From a checkpoint of a small transformer trained on Wikipedia.
Size: 21 layers, 5 heads of 32, MLP 640 SwiGLU, vocabulary 2048, 9.26M parameters.
Training: 624M tokens, 4760 steps.
Each number is 128 + 24 x the weight over the matrix's rms, rounded and kept within 0 to 255. Layers, rows and columns count from 0.

# layer 14 attention value, 160x160, rms 0.112, rows 130-159, columns 80-159
[[138  28 139  98 144 143  81 108  91 104 119 170 176 145 143 172 160 153 155 138 128 181 115  63 145 141 112 111 122 112  98  97 118 161 170 105 105 164 192 100  78 161 114 159 131 160 153  77 132 107 142 134 192 136 136 172 196  61 126 125 133 128 121 228  93 171 144 143 124 126 129 163 164 135  89 160  39  64 100 192]
 [ 96 171 148 168  78 161  80 126 121  93 158 132 198 173 103  59  77 145  99 213 130 130 189 121 177  90 116 124 142  91 133  75 130  18 130  90 116 136 119 131  71 161 117 178 118 168  90  98  96 126 128 138 150 110 118 127 118 164 191 148 121 169 139 145 115 114  68 167 111 132 106 141 158 131 155 161 139 112 174 131]
 [137 109  83  91 142 101 119 168 130 171  50 188 116 155 170 112 161 121 108  91  99  92 199 209 128 138 149  96 133  55 106 170 103 119 129 145  95 156 105 121 169 130  93 150  75 177 161  57  83  92 136 106 141 103  90 151 100 166 136 155 149 108 187 156 137 156 158 122 151 139 101 113 184 181 107  95 101 143 159 160]
 [ 72 120 175 133  85 178 156 158  63 151 109 118 158 135 136  88  97 111 155 125 123 179 100 117  66  98 213 144 113 139 174 160 176 137 190  58 130  95 170 120 127  89 110 137 191  74 131 114 178 137 103 120 158 126 132  68  91 146 146 189  77 122 133 105 136 178 168 198  94 149  92  62 120 128 112 131 173 126 102 134]
 [133 134 110 190  83  67  72 175 112 147 155 108  91  62 155 108 156 114 121 113 115 187 143 107  74  82 132 134 147 113 132  79 128 141 175 170 122 172  88 149 105 145 138 218 118 108 211 179 117 132 205 165 157 135 116 133 134 100 163 149  77  17 135 210 187 154 102 121 126 110 175 137 160 114 147 133  94 103  84 125]
 [201 153 117 122  90 191 192  96  94 168  50 116 144 170 139 150 122 221 178 130 124 124 149  87 134 148 187 149 131 139 147  96 158 137  98 154 116 125 186  69 146 149 151 165 130 121  81 112  37 143 178 105 165  99 108 189 157 160 135 140 143 172  57 159 173  93  74  81 100 117 185 145 149 147 159  74  95 148 150 124]
 [161 125 162 107 128 149 146 133 148 172 123 110 146 150 123 163  91 123 121  93 134 165 188  75  73 122 154 161 100 152  63 148  61 107 134 173 143 108 191 134 128  95 152 104  92 162 126 156  28 106 132 143 114 186 182 111 105  99 127 138 169 225 104 146 123 178 104 123 165 125  78 161 121 106 106 140 107 190 121 190]
 [158 153 177 157 138 111  37  98 117 173 141 134 157 128  99  84 125 126 167 187  87 123 147  89 138  68 125  94 175 177 156 182  92 183 144 173 119 179 165  99 115 136 107 163  65 121 195 149 133 122 134 185  85 157 205 168  91 149 147 128 115 157 102 100 109 169 157 171 114  96 173  65 119 156 106  79 122 121 150  52]
 [191 159 165 111  78 118 110  57 151 111 124 157 135 121 113  96 185  98 163  92  45 165 184 115 136  96 102 116 116 104 117 140 148 110 138 199 110 171 184 114  98 145 143 136 184 143 135 179 119 138 130 172 130 130  86 147 125 134  91  93  93  58 146 114 170 114  85 113  61  91 138  99 157 165 113 146 137 127 241 165]
 [149 168 117  59  80  94 138 118 153 145 105 158  98  73 122 142  78 132 124 213 113 141 141 118  82 116 132 133 102 146  55 122 132 124 130 173 142 128 121 155 154 140  95 107 146 109 159  75 135 102 102 144  59 146 150 191 182 132 142 171 165  54 161 198 135 167  67 177 111 102 159 143 120 138 104 164 145 159 161 124]
 [100  67 101 133 148 111 163 155 164  78 172  57  50 111  49  70  81 134 106  95 108  86 184 171  80 154 196 107  96 127 128  92 123  95 100 170 112  83 193  97  92 142 162 138 113 106 150 165 130 120 159  92 150 111 151 170 165 140  99 124  60 150 150 154 117 128 113 113 142 118  80 129 166 156 136  82  95  54 123 134]
 [186  78 150 130 216 141 176 138 238 169 165 159 170 137 129  99 106  81  86  87  87 123 105 128 144 166 190 104 120 153 145 123 126 118 141 166 122 163 163 114 105 155  91  79 107 102 102 109 175  88 116 155  88  80  90 159 120 117 173 145 110 159 140 144  56 165 131 109 114  98 125  95  98 152 125 106 169 177 145 145]
 [ 89  52 111 178  94  98 117 143 113 113 102 164 113 150 137 135 130 103 134  87 133  58 136  88 140 117 181 124 144  85 216 125 124 112  96 158 134 159 143 118 116 161 176 144 138 136 111  82 104 185 183 214 149 180  58 141 106 132 112 119 119 115 127  92 102 172 139 149  95 174 182 125 116  65 136 150 112 135 127 178]
 [ 33  49 118 105 129 166 154  81 142  71 121 132  74 151  98 179  92 127 131 135 119 115 161 103 189 205 147  78 100 127 151 103 132 155 157 185 126  80 139 171 143 150  98  89 141 177 135 144  74 154  60 110 140  70 115 141  97 157 127  68 185 104 102 164 104 163 148 186  91 121 104  64  92  49 212 122 187 117 165 117]
 [113 141 170 156 147 201 132 119 141  93  82  82 107  31 127 157 120  81 143  84 161 158 173 128  90  95 112 120 109 115 150 143 188 168 103 113 112 130 148 215  98  72 107 114  77  68 122 109 128  84  78 129 114 108 104 129 130 105  87 132 133 119 117 139 162 126  77 100 172 138 164 103 144 114 170 100 189 179  99 185]
 [178 150 169 196 168 153  77 133 121 139 147 175  87 104 100 151 118  97 116 126  99  54 162 178 132 159 176 106  63 153 130 128 168 104 176  94 102 168 134 101 136 138 115  65 120 194 129 116 103 114 114 104 106 148 161  81 168 152  76 112 131 142 124 148 138 113 132  93 120 156 114 134 131  88 169 218  81 103  81  66]
 [190  81 115 169  73 138 101 179 169 182  57  75 123 114  79 111 135 174 147 157 133 205  73 149 116  91 135 153  93 127 158 159 114 108  88 197 104 184 155 152 119  55 134 124 127 173  84 171 119 150 133 151 123 106 125 130  95  90 119 135  86 119 141 123 127 166 129  95 124  83 118  87  99 117 160 158 147 108 154 199]
 [ 41 181 103  93 190 119 132 107 125  75  95 119 101 114 143 129 154  46 135 147 108  78 127 209  73  93  29 144 128 126 119 207 149 189 174 133 115 160 156  88 112 170 202 175  72 103 124 110  98 123 159 163 124 104 179 112 119  97 137  94 176 139  93 110  66 125 179 108 126  62 136  95  96 134 177 146  89 163  96 146]
 [ 92 120 119 120 150  68 161 190  57  89 131  85 152 146 156 135  77 125 200 151 117  93 109  96  94 179 167 154  62 153 104 115 144 119 142 136 119 147  92 176 173 130 159 130 125 148 134 105 138 104 201 224  32  78 157  94 179 120 179 131 142 161 157 120 151 174 126 100  92 149 118 117 166 121 148  65 149  86 138 162]
 [163 138 114 100 151 122 122  96 161 115 154 146 108 191 168 111 102 143 109 135 155 165 145 210 123 112 115 113 165 135  67 132 110 117 174 179 140 101  79 113 150 167  92  84  75 104  75 128 131 183 159 124 161 129 194 131  73 147 109 142  85 163 131 140 172 130  89 179 143 190 168 102 134 131 123 132 107 147 109 210]
 [170 111 209 177 210  92 130 107 114 157 123 129 134 143 154 129  98  99 185 111 104 122 127 144 206 187  76 166 105 105  87 152 138  54 146 140 145 109 151 136 192 133 129 130 112  77 128 115 128 143 101 132  60 153  95 139 121 141 131  89  85  84 119 151  99 107 108 166  73 157 155 149  80 149 130 111 176  95 157 126]
 [182 135 152  88  18  76 156 105 142 105 105 146 111  78  85 166 120 119 136 134 103 144 178 130 182 141 135 167 106 117 159 107  68 100  90  41 125 156 140 146  73 143 144  98 103 161 124 131 122 102 136 127 163 131 154 111  46  90 124 107 166  69 118 147  31 138 155  89 143 189 142  62 104  70  89 101 157 140 133 147]
 [130 102 152 124  97 174 130 128 108 100 126 163 138 108 157 143  49 130 115 131 123 136 103 116  79 126 143  73 195 125  90 142 135 137 161 110 166 198 113 152 150  78 155 108 165  94  77 160 125 137 141 122 126 139 159 163 133 116 161 182 153 141 110 140 121  79 139 122 208  69 195 121 164 157 110 118  87  98 156 145]
 [190 114  94  72 103 158 152 130 104 130  87 173 146  98 112 139 126 136 105 180 150  98 153 148 138 136 136 122  81 115  87 113 161 162 165  43 159  97  82  84 151 181 195 146  81 154 125 160 116 130 138  87 161 114 121 147  83 141 137 118  24 126 122 109 107 133 124 181  37 104 122  85  87  99  62  56  94 173 135 166]
 [156 172 115 106  93 138  53  88 108 157 189 162 149 110 108 185 156 164 103  71 131 119  93 125 101 183 168 124 150 170 123 126 143  86 147 131 149  75 119  94  99 136 130 169 133 150 139 164 163 152 153 130 161  91 150  57  39 119 102 113 119 124  88  99  84 210 136 143 105 160 111  98 112 124 106 132  93 117 126 100]
 [149 129 108 115 134 119 114 135  42  41  72 123 119 118  98 121 192  47  91 146 158 176 100 113  76  96 100 167 113 103 186  85 138 131 143 138  92 128 140 148 134 129  81 185 138 147  51 115 103 142 132 186 108 146 123  76 132 133 148  79 132 185 166 107 177 163 134 147 210 137 103 159 160 137  80 121 103 180 122  92]
 [144 189 122 224 161 122 112 144  96 130 116 191 124 122 121  79 121 162 145  90  25 152  86 142  94 109 165 137  92  98 112 119 111 135  81 115 110 125 121  82 156 168 129 141 121 170 110 108 122 192 183  79 119  99 168  83 144 182  99 148  97  86  98 140  42 116 148 122 122 131 126 171 156 136 144 140 191 117  90 117]
 [149 101 122   6 123 139  61 113 158 150 114 111 152 113 114 116  96 138  76  93 118  34  59 117 114 114 127 164 134 111 148  68  71 170 105  77  76 111 139  86  95 105 105 154 154 122 239 162 133 132  71  93  74 128 156  79 161 155 147 145 147 108 146  99  93 129  80 137 131 109 131 113 166 137 119 123 147  72 163 143]
 [ 62 176 148  90 149 109  92 110 119 213 167  31 186 186 160 115 124 142 176 143 108 127 158  80  77 142 121 101  75 127  99 145 150 135 181  63  84 111 156 103  97 134 178 146 144 144  88 172 157  91 163 109 162 148 125 150 149  78 116 130 151 103 138 165 106 121 107 167 103 105 125 153 116 110 141 166 202 154 192 149]
 [176  80 149 150  95 150 174 125 149  98  90 161 143  91  76 147 175 119 152 138  91  44  88  80 167 101 115 138  87 143  88 154 129  76 103 149  79 186  94  96 159 143 130  99 155 157  96 123 153 150  96  96 149  90  98  97 137 144 117  91 135 123 156 137 148 112 106 202 183 109  77 118 141 159 132  53  97 130 105 139]]
# layer 14 attention output (transposed), 160x160, rms 0.193, rows 130-159, columns 80-159
[[141 216 117  92 134 133 110 128 127 159  78 102 161 102 145  89 166  59 122 107 174 164 133 159 123  98 125  77 112 126 116  99 115  58 134 138 134 117 136 123 145 153 115  52 157  48 168 127 140 103 145 134 146 173 114 120  98 133 149 145 142 124 128 118 163 126 129 111 120 113 120  57 176  79 177  95 192 155 153  94]
 [162 100 137 121 157 142 132  74  77 151  58 127  24 186 127 116 184  51 140 152 134 162 138 113 118 133 204  76 134 133  52 116 129 194 114 122 149 114 121 184 147 181 108  99 167 138 126  80 117 145 117  69  98 135 151 164 101  75 132 100 150 152 164  95  87 157 175 126 126 111 109 147  78 150  88  63  95  84  91 129]
 [178 158 107 115 141 172 183 110  70 167 119 127 168 146 119 149 116 149 153  89 118 108  89 132  86 115 165 117 136 135 136 125 185  47 109 152 128 145 159 150 115  96  76 153 120 147  95 146 112 121 133  98  79 153 114 115 161  33 133 102 140 135 134  80 130 149 202 184 110 176 142 157 150  59 126 183  77 155 170 142]
 [131 116 160  83  90 166 151  84 100 117 191  90 128 145 138 165 168 165 150 115  87 164 134 127 133 131  80 173  95  48 105 120  84  98  56 138 128 138  73 181 180 185  84 130 128 133 130 162  94 180  80 104 101  91  70 112 123  76 150 145 112 127 141 134 116  86 135 143 188  71 188 128 136 109  70  90 114 128 121 160]
 [211 102  90 136  71 201 129  75 199  34 114 101 163 104 131 154 140 150  92 133  69  98 139 149  89 160 174 169 144 119 114 142 150 121 132 101 124 124 121 128 123 165 145  56 126 138  88 162 166 129 132 123 131 131 159 116  98 229 111 109 129 240 120 144 116 136 115 152 152 114 138 137 144 136 113 175 175  98 150 123]
 [ 90 117 134 110 135 130 122 183  88 132 157 167 108  95 127 111 156 124 128  93 149  83 144 143 105 113 153 120 142 174 106 162 189 109 162 144  48 108 165 166 107 138  99 106 137  73 122  92 153  87 134  94 127 176 150  65  69 101  81 116  74 120 110 109  58 108 131 122  81  65 139 143 105  59 130 157 136 191 132  96]
 [128 151  78 129 150 139  49 147 107  66 145 146 123  61  91 147 164 122 149 138  93 137 117 115 163 110 124  64 129  67 179 175 184  75  75 106 164  93 151 124 150 147 165 153 189 146  60 130 165 155  67  87 148 127  60 164 169 107  96 144 105  93 126 135 104 183 110  96 150  99  95 121 155 116 118 147 111 174 116  95]
 [161 146 127 108 162  71 104 177  89 184 110 142 120 160 155 143 126  76 126 156  96 149 137 159 151 146 107 158  97 127 116 109 149 161  66  78 123  81 160 127 116 190  97 146 136  71 120 145 103 120 127 120 170  59 143 138  90  86 135 149 149 104 135 139 110 113  63 184 117 177  72  97 164 119 128 165 185 162 136 203]
 [118 111 150 103 135 111 117 133 167 169 150 160 130  83 124  99 113 138  91 140 127  90  97  85 115 134 190 116  33  48 102 205 139 108 149  59 170  71 127 155  97 111 109 128 135  61 113  78 122 120 120 133 160 160  89 182  94 134 159 103 156 154 152 156 125 123 123 149 104  84 134 193 116 149 138 125 142 100 124  97]
 [101 157 178 169 146 221 154 153 102 108 156  93 175 159 113 194 134 105 121 100 197 148  83 143 191 178 126 158 115  48 153 122 161  81 104 129 136 132 142  67 109 190 106 117 189 170 156 114 115 141 142 127 140 143 181 147 100 155 103  59  90 123 119 133 162 165  81 109 117  83 145 190 103 121 115 138 149 146 101 122]
 [ 97 145 210 109 127  85 166 102 123 170  72  94 193 124 105  96 166 108 113 130 169 177 103 148 155 112 111 101 151  81 151 173 103 207 148  94 167 169 155 145 133 123  94 121 145 159 105 179  97  88 116 185 150 127 218 108 136 151 153 144 143 101 107  46 184 168 111 157 138  91 148 167 178 161 125 175 117 198 113 152]
 [ 95 145 154  40 108 199  76 166  96  89 158 147 113 123  95 116 193 152 150 146 156 104 157 110 125 167  92 150 186 117 133 113 132  54 130 104 105 145 104 154 124 153 185 139 150 110 124 145  90 185 121 120 101 133 125 142 115  69 157 133 102  81  91 115 149  58 145 187 152 139  54  96 110 219 144 170 142  55 118 149]
 [125 140 152 110 143 107 128 144 150  97  97  92 127 131 167 143  82  92 113  89  76 170 134 120  61 131 160  89 188 117  93 137 119 105 111 139 154 153 130  63 121 135 155 124 115 118 152 215 159  99  89  94  87 177 125 106 101 123 159 117 143 125 104  93 149 141  98 194 107 148 130 140  78 112 122 169  92 117 138 117]
 [116 174 144 186 177 138 121  83 134 141 150 118  94 124 102 100 123 104 111 109  88 165  80 142 182   0 190 118 127 129  97 106 132 129 113 127 106 171 120  96 140 179 167 143  68  65  76 165 182 170 148 144 170 145 168 136 142 147 158 202 125  56 162 108 118  99 125  88 132  84 139 144 116 111 116 139  94  42 115 179]
 [ 95 126 174  98 154  67 136 120 111  73 139  41  84 184 143 153 130 154  59 144 107 120 106 125 163 168  93 104 156 167 157 104 119 148 145 120 127 111 147  37 142 123 139 156 172  91 104 140 190 175 183  59 128 201  65 130 102 174  98 114  86 132 141 151  79 145 141 108 141 162 131 184 143 132 107 142 119  86 191 171]
 [ 97 106 140 141 177 114 204  88 122 123 124 132 123  80  60 125  92 138 150 142  89 185 120 116 123 106 142 166 121 208  70  90 131 127  90  66 140 121 141 101  75 110 102 120  78 120  84 159 158 162 117 140  98 144 140 140 144 182  72 193 147 138 163  81 125 115 138 122 166 113 139  67 147 129 141  72 176 183 181  91]
 [ 96 143 126 104 137  83 158 103 129 122 217 196 172  92 102 105 121 172 182 112 102 165 108 119 119 200 106 168  56 164 147 205 108 107 198 104 178 103  85  99 126 124 115 112 147 115  95 118 133 136  96 187 155 115 149 153 102 149 138 163  80 150 170 128 120 130 112 156  80 154 151 128 166 141 123 138 138 160  94 198]
 [188  63  72 102 134 130 170 174 128  87 132 150 148 128 125 160 154 110  67 105 158 123 123  93 167 113 119 154 151 183  86 120 120  76  86 145 167 165 159 155 106 139 130 110 158 151 185 109 168 187 140 161 180 142 147 125 141 116 105 124 112 138 145 133 115 113  42 152  93 105 139 119 119  98 155 136 151  73 138  82]
 [167 155 131 158 127  92  85 134 123 150 157 139 176 157 122 178 155  60  67 114  52  74 106 146 176 149  98  60 146 153 129 165  94  94 183 145  88  43 164 232  54 135 111  87 115 151  96 166 148 165 123  96 169 141 126 162 153 183 136 167 171 112 138 158  95  69 109 123 161 149  96 149 101 161 101 134 132 161 132 112]
 [138 123 106 149 104  90 171 162 132  76 188 127 177  97 173 130 156 131 189 155 228  71 105 153 181  98 188  82 140  86 161 164 165 105 112 130 201 105 151 141 172 115 163 192 116  88 139 169 136 140 115 108  63 153 125  80 119 117 121 105 187 107 150  87 109 104 140 115 118 172 130 161  72 139 181 175 154 114 156 169]
 [144 185  66 122  86 160 170  98 154 160 101 129 165 157 125  87 143 102 110 120 122  71 136 139 137 128 114 152  92 111 151  92 131 115 109 131 151 106 108  94  82 104 105 109 130 108 132 135 145 152 122 110 135 110 125 160 121 109 112 138 158 128 112  78 180 139 101 128 182  75 127 188 132 115 100 141 129 145 117 109]
 [165 155 122 136 160 122 105 123 143 129 166  88 106 169 168 114 130 125  98  72 119 120  43 207 138 102  73 154 144 171  85 165 200 179 152 125 152 106 120 121  61 132 148 112 157 107 177 148 124 131 115  94 113 110  61 129 144 128 120 176  90 146 124 128 178 131 107 169 127 107 108 138 147 142 172 167 142 185 125 125]
 [165 131  98 150 134 202 148 124 132 107 150 133 143  67 117 154 129 127 172 141  96  78 132 109  99 162 116 115 134 195 140 118  89 127 111 178  82 100 112 129 156 230 143 168 106 102 155  98 181 158  88 124 139  73 145 190 133 135 192 128 162 128  88 151 187 168 154 101 131 200  97 189  13 120  84 140 141 186 129 131]
 [126 110 197 118 189 135 144  78 113 107 135 130 176 111 100 148 169 150 135  66 140 126 148 125 153  86 158 121 131 186 185 107 160 143 146 148 112  60 108 140 113 107 150  89 108  82 106 109  80 153 151 147  92 116 132 142 144  82 118  63 130 125 141 168 145 143 128 130 139  92 148 137 155 145 139 133 120  92 144 131]
 [144 115 101 137 141 110 143 133 170  33 119  76 196 146 144 188  79  36 171 167  87 101 136 148 109 110  74 146 144 117 134 137 136 185  76 127 112 116 143 126 103 129 115 134 136  99 120 118  72  69 109 102 174 129  83 121 151  82 153 170 151 105 153 161 156 114 187 150 125  75 126 160 168  97 164 145 152 140 117 146]
 [171  96 125  99 133 152 205 162 130 114 122 117  76 149 145 161 124  89  88 168 121 127 177  69  64 117  89  84 163 172 167 168 165 119 109 105 191  88 111 141 141 106 147 126 144 140 200 111 141 135 107 141 128 135 224 106 125 138 158 104  71  63 152  84  94 121 176 118 124 116 101 150 164 129 168 112 140 183 137 187]
 [110 170 150 137 121  51 110  72 190  82 105 121 104 127  96 125 152 185  81 178 162 101 216 183 144 130 145 135 164 212 107 175 144  97 117 153 112  79 191 149 136 172 128 120 113 188  86 108 144 108 116 150 132 118 128 112 126 114 112 132 141 213 140 131 198 162 152 129 140  82 132 123  81 129 157  68 144 151 126 166]
 [ 88  83 118 140  88 144 175 132 134  82 133 100  88 103 118 118 126 165 127 104  89 162 155 120 125 133 137  82  61 164 101 139 162  19 125 152 117  73 163 117 128 199 142  81 135 128 121 116 108  51 161 161 128 136 119 164 148 161 161 126  71  98 151  85 120 101 151 152 144 115 124 138 109 196 123 144 134 239 149 137]
 [202 144 101 168 118 106 102 133  98 122 169 158 102  72 130 152 154 119 137 186 163 127 137 166 163 178  96 102 136  68 109  85 135 132 143 146 153 133 104 141 124  96 135  99 109 156 131 118 118 199 136  93 133 179 152 119 102 183 126 140 108 151 128 176 142 165 102 105 112  74  72  48 181 138 171 142 110  63 146 163]
 [115 126 105  86  72 158  95 139  78 156 160 126 134 106 146  96 131 140 152 103 101 113 110 173 108 178 150  68 105 163  84 117 127 162 144 125 132 150 161 150 129 101 126 158 151  56 140 109 194 112 139 120 118 114 126  68 168 104 112 163 111 111 117 190 112 156 111 120 160 111 198 148 109 119  82 125 169 166  98 124]]
# layer 14 MLP gate, 640x160, rms 0.165, rows 0-8, columns 80-159
[[ 83 139 113 140  70 128  94 183 181 153 168 137 115 146 149  97  60 121 121 118 143 115 162 145 165 133 102 130  98  94 130 150 141 155 142 129 118 134 143 145 137 141  98 143 107 139 127  82 125 136 144 112 129 158 135 130 119 124 165 118 136 133 153 162 156 116 118 132 103 116 142 131 119 139 135 148 132 125 127 114]
 [128  91 166 133 119  97 128 115 121 131 111 130 148  89 137 155 138  99 140 140 126 157 138 149 162 120 147 129 154 102 128 124 113 154 110 106 143 141 147 120 151 102 114 109  88 113 139 107 114 129  95 104 138 110 133  85 162  80 129 140 142 108 131 112 134 119 119 138 174 116 134 132 161 147 140 178 128 114 117 141]
 [132 108 123 110 173 165 161 130  98 127 115 162 128 129 182 130 160 137 160 134  99 123 166 100 133 131 130  70 131 116 134  88 152 144 178 158 121 127 113 131 132 163 159 151  76 110 102 168 124 153 156 117 135 115 146 128 108 148 126 109  86 163 152 123 119 107 144 112 139 130 117 150 124 124 162 155 107 152 155 100]
 [ 94 135 127 137  97 120 131 112 117 154 119  99 152 127 124 101 124 114 152  97 122 111 157 115 110 119 150 151 119 121 137 139 122 112 124 130 131 141 130  89  94 101 121 115 166 126 139 141 134 189 115  60 136 136 157 126 142 108 110 145 125 101 185  87 103 125 100  94 121 164 130 165 116 111 108 132 136 111 139 107]
 [ 86 169 163 101 116 146 120 140 144 128  97 134 132 118 122 114  46 128 151 142 109 154  87 130 163 121 126 103 152 132 161 108 134 161 122 112 120 130  92 132 111 162 117 105 143 155 148  93  94 137 125 127 147 146 102 100 161 135 125 109 120 133 161 135 137 178 122 126 119 117 166 147 112 144 111 102 160 112 143  91]
 [ 72 123 106 129 125 154 102 150 103 106  94 129 141  96 126 127 141 174  84  88  88 103 136 139 102 140 128 152 142  80 105  91  84 152 101  68 140 145 135 107 127 111 170 123  83  92 139 119 131 148  98 136 138 122 139 123 156  90  99 159 129 162 136 121  85 150 110 138 144 127 104 104  85 103 117 101 107 176 111 136]
 [105 125 133 134 147 129 131 127 150  92 120  96 111 132 163 147 128 134 126 167 129 116 104 101 169 119 141 131 137 111 115 151 128  81 148 188 137 154 171 137 140 145 104 154 147 118 102 132 149 107 126 110 127 132 157  89 154 153  92  95 126 121 142 145 126 119 167 121 155 133 119 142 109 121 123 154 180 137 124 144]
 [167 108 184 148 151 101  79 146 135  98 138 121 149 146 103 157 129 120 116 139 147 168 143 114 122 163 146 143 157 172 145 112 115 148 131 129 161  94  81 116 141 124 101 146 147  97 133 139 128 130 159 141 163  95 133  77 124 147 109 130 101  98 129 140 109 154 132 167 161 143  77 162 117 147 102 142 109 137 122  75]
 [ 82 150 120 160 141 116 130 109 133 135 118 138 126 142 146 148 110 112 138 105 142 129 152 118 143 100 141 124 139 117 164 121 102 146 131  94 159 115 149 145 119 139 136 151 130 140 159  93 131 145 124 106 130 154 119 153 148 149 132 123 132 144 100  97 121  97 119  81  65 152 151 112 137 107 120 132 145  98 128 135]]
# layer 14 MLP up, 640x160, rms 0.173, rows 0-7, columns 80-159
[[131 146 143 151 154 117 135 145 104 119 108 111 114 152 138 153 133  98 115 145 150 117 108 108 120 107 139 158 178 146 183  93 156 166 108  99  87  87 107 125 126 158 124 113 135 103 114 108  99 147 158 132 102 141  96 127 191 160 106 102  98 121 125 113  96 130 112 174 112 134 128 126  96 118 121 149 164  86 116 123]
 [178 110  93 115 116 151 143 149 143 168 112 101 128 135 152 121 113 174  92 132 141 128 108 130 133  99 140 164 155 136 125 140 113 132 123 156 105 135 163 101 137  89 153 137 161 130 121 131 142 154 153 140 135 121 122 112 144 128 115 127 104 144 148 133 141 106 143  98 159 124 109 158 151  97 104 133  94 143 111 111]
 [120 145 101 110 107 101 123 128 140 139 171 141 154 129 143 144 139  82 108 108 144 145  60 105 136 132 153 135 119 155 134 132  97 109 125  84 180 151 145 134 111 135  95 126  92 138 103 114 128  96 128 123  92 156 138 118 141 135 119 113  93 120 110 152 124 121 137 107 140 106  90 102 158 127  88 113 133 129 133 137]
 [162 137 132 139 113 126 122 118 142 105 145 148 140 162 123  92  85 136 146 153 125 148 129 109 107 161 105 109 136  88 126 106 119 147 119 161 143 136 116 142  87 183 163 130 143 128 172 177 113 153 129 149 112 142 165 129 116 128 132  78  90 166 135  91  91  75 113 141 138 124 119 118 118 151 164  98 158 108 110 149]
 [126 138 141  87 132 133  98 165  83 106  89 121 116  77 141 128 147  93 159  99 123 146 122  94  85 126 100 123 116 100 140 143 121 125 104 123 132 106 160 130 123 124 139 131 162 167  97 170  98 132 119 130  73 116 164 164 161  89 114 153 148 141 116 144 160 115 124 111 123 166 108 130 184 179  96  95 128 116 161 146]
 [ 98 163 129 121 152 115 139 153 125  94 169 122 124 114 107  99 146 104 158 166  84 150  92 139 135 113 156 135 157 126 142 144 101 130  92 142 108 140 126 131 136 141 145  86  78 167 110 129  96 121 170 121 131 161 143 133 154 132 137 164 117 150 140 112  83 105 131  99 124 109  82 129 128 154 167 136 104 103 176 139]
 [119 139 139 101 110 116 123 122 103 146 134 156 129 127 153 134 137 122 118 137 115 178 128 122 146 115 123 158 120  96 124  94  84 116 128 152 134  99 103 145 117  84 120 101 130  73 144 126 127 125 120 149 120 131 123 146 126 135 134 147 146 131 107 142 129 117 150 174 140 128 105 153 139 165 165 146  99 104  99  96]
 [163 124 145 141 118 103  90 129 128 140 166  86 139 153 139 116 133 145 158 122 144 117 124 114 132 179 148 132  60 108 121 108  91 151 149 133 116  81 135 112 131 115 160 146 150 123 121 155 121 142  99  71 120 114 133 125  97 114 138 155 113  60  88  82 134 115 111  93 145 118 132 125 109 149 123 162 140 112 139 146]]
# layer 14 MLP down (transposed), 640x160, rms 0.164, rows 0-7, columns 80-159
[[154 146 116 120  73 120 108 105  94  88 135 153  99 100 142 134 125 115 124  99 119 133 133 190 120 122 129  90 115 140  94  98 141 137 103 110 131 126 114 115 114 112 103 102 144 147 128 149 132 134 175 149  64  80 168 125 136 137 149  96  89 137 107 133 170  82 128 103 135 141 138 122 126 147  76 133 145 131 144 145]
 [ 99 156 134 141 130 128 142 112  98 124 166 123 141 135 130 101 126 103 149 132 142 114 108 146  92 129 105 116  91 106 117  87 119 129 150  73 151 120 115 171 110 154 121 189 113 137 119 142 121  90 115 115 116 146 154 133 130 139 140  92 121 149 104 127 128 141  94 141 117 142 135  93  59 162 153  92 151 136 131 144]
 [134 132 133 133 138 121 128 151 160  99 125 103 113 180 163 126 112 139 149 122 163  89 127 138  92 150 161  97  99 146  94 149 139 102  98 139  96 169 133  93 146  87 113 152 161 100  61 129 156 110  99 132 104 108 106  86  78 137 159 128 109 144  84 124  97 115 122 140 122 148 128  84 183 139  80 125 151 114 139 120]
 [125 113 102 126  88 127 150 133 152 129 119 149 140 157 156 132  94 106 104 162 134 121 121 128 114 123 117 101 156 136 115 113  76 122 182 107 118 127 135 147 137 151 126 123 167 141 155  95 163 106 106 156 110 109 162 137 106 132 128 108 123 116 128 131  88 101 126 132 149 103 106 135 122 149 139 154 135 112 112 171]
 [120 118 119 129 154 110  82  92  98 160  96 135 132 165 143 124 118 134 103 167 127 115 129 131  93 145 155 147 136 114 119 148 148 100 178 145 128 107 102 113 180 144 106 111 108 119 115 115 149 136 136  92 147 121 136 128  75 136 114 119 116 124 145 105  85 143 175 147 144 173 170 133  91  83  97 149 105 126 152 129]
 [124 106  95 157 143 118 134 150 103 130 103 130 111 116  96 107 116 115 125  76 163  90 116 127 105 126 143 115 161 137  83 135 122 147 124 154 110 135 108 110 122 133 134 103 130 116 114 130  87 122 140 138 133 127 125 114 136 114 123 113 146 131 122 136 108 139 101 145 124  44  70 142 186 147 117 179 109 129 117 102]
 [165  97 137 128 116 140 164  95 147 141 138 143 114 137 116 117 103  80 165 108 129 115 111 132 101 126 113 114 131 114 104  98 113 153 113  95 150  96 101 132 104 141 124 122 145 144 149 100 111 124 158 100 115 124 111 155  95 125 160  94 138 124 112 147 164 125 101 144 100 141 130  85  97 137 134 133 119 112 119  97]
 [103 150 127  95 146 120 144 152 143 119 146 106 128 162 120 117 117 171 101 108 138 153 114  89 130 133 145 167 129 141  95 140 134 141 132 126 130 128 127 100 101 146  94  81 151 105 143 154 131 135 166 134 129 114 132  95 157 127 129 122 125 152 126 105 117 111 141  79  78  98 132 140 132 148 138 126 162 113 154 141]]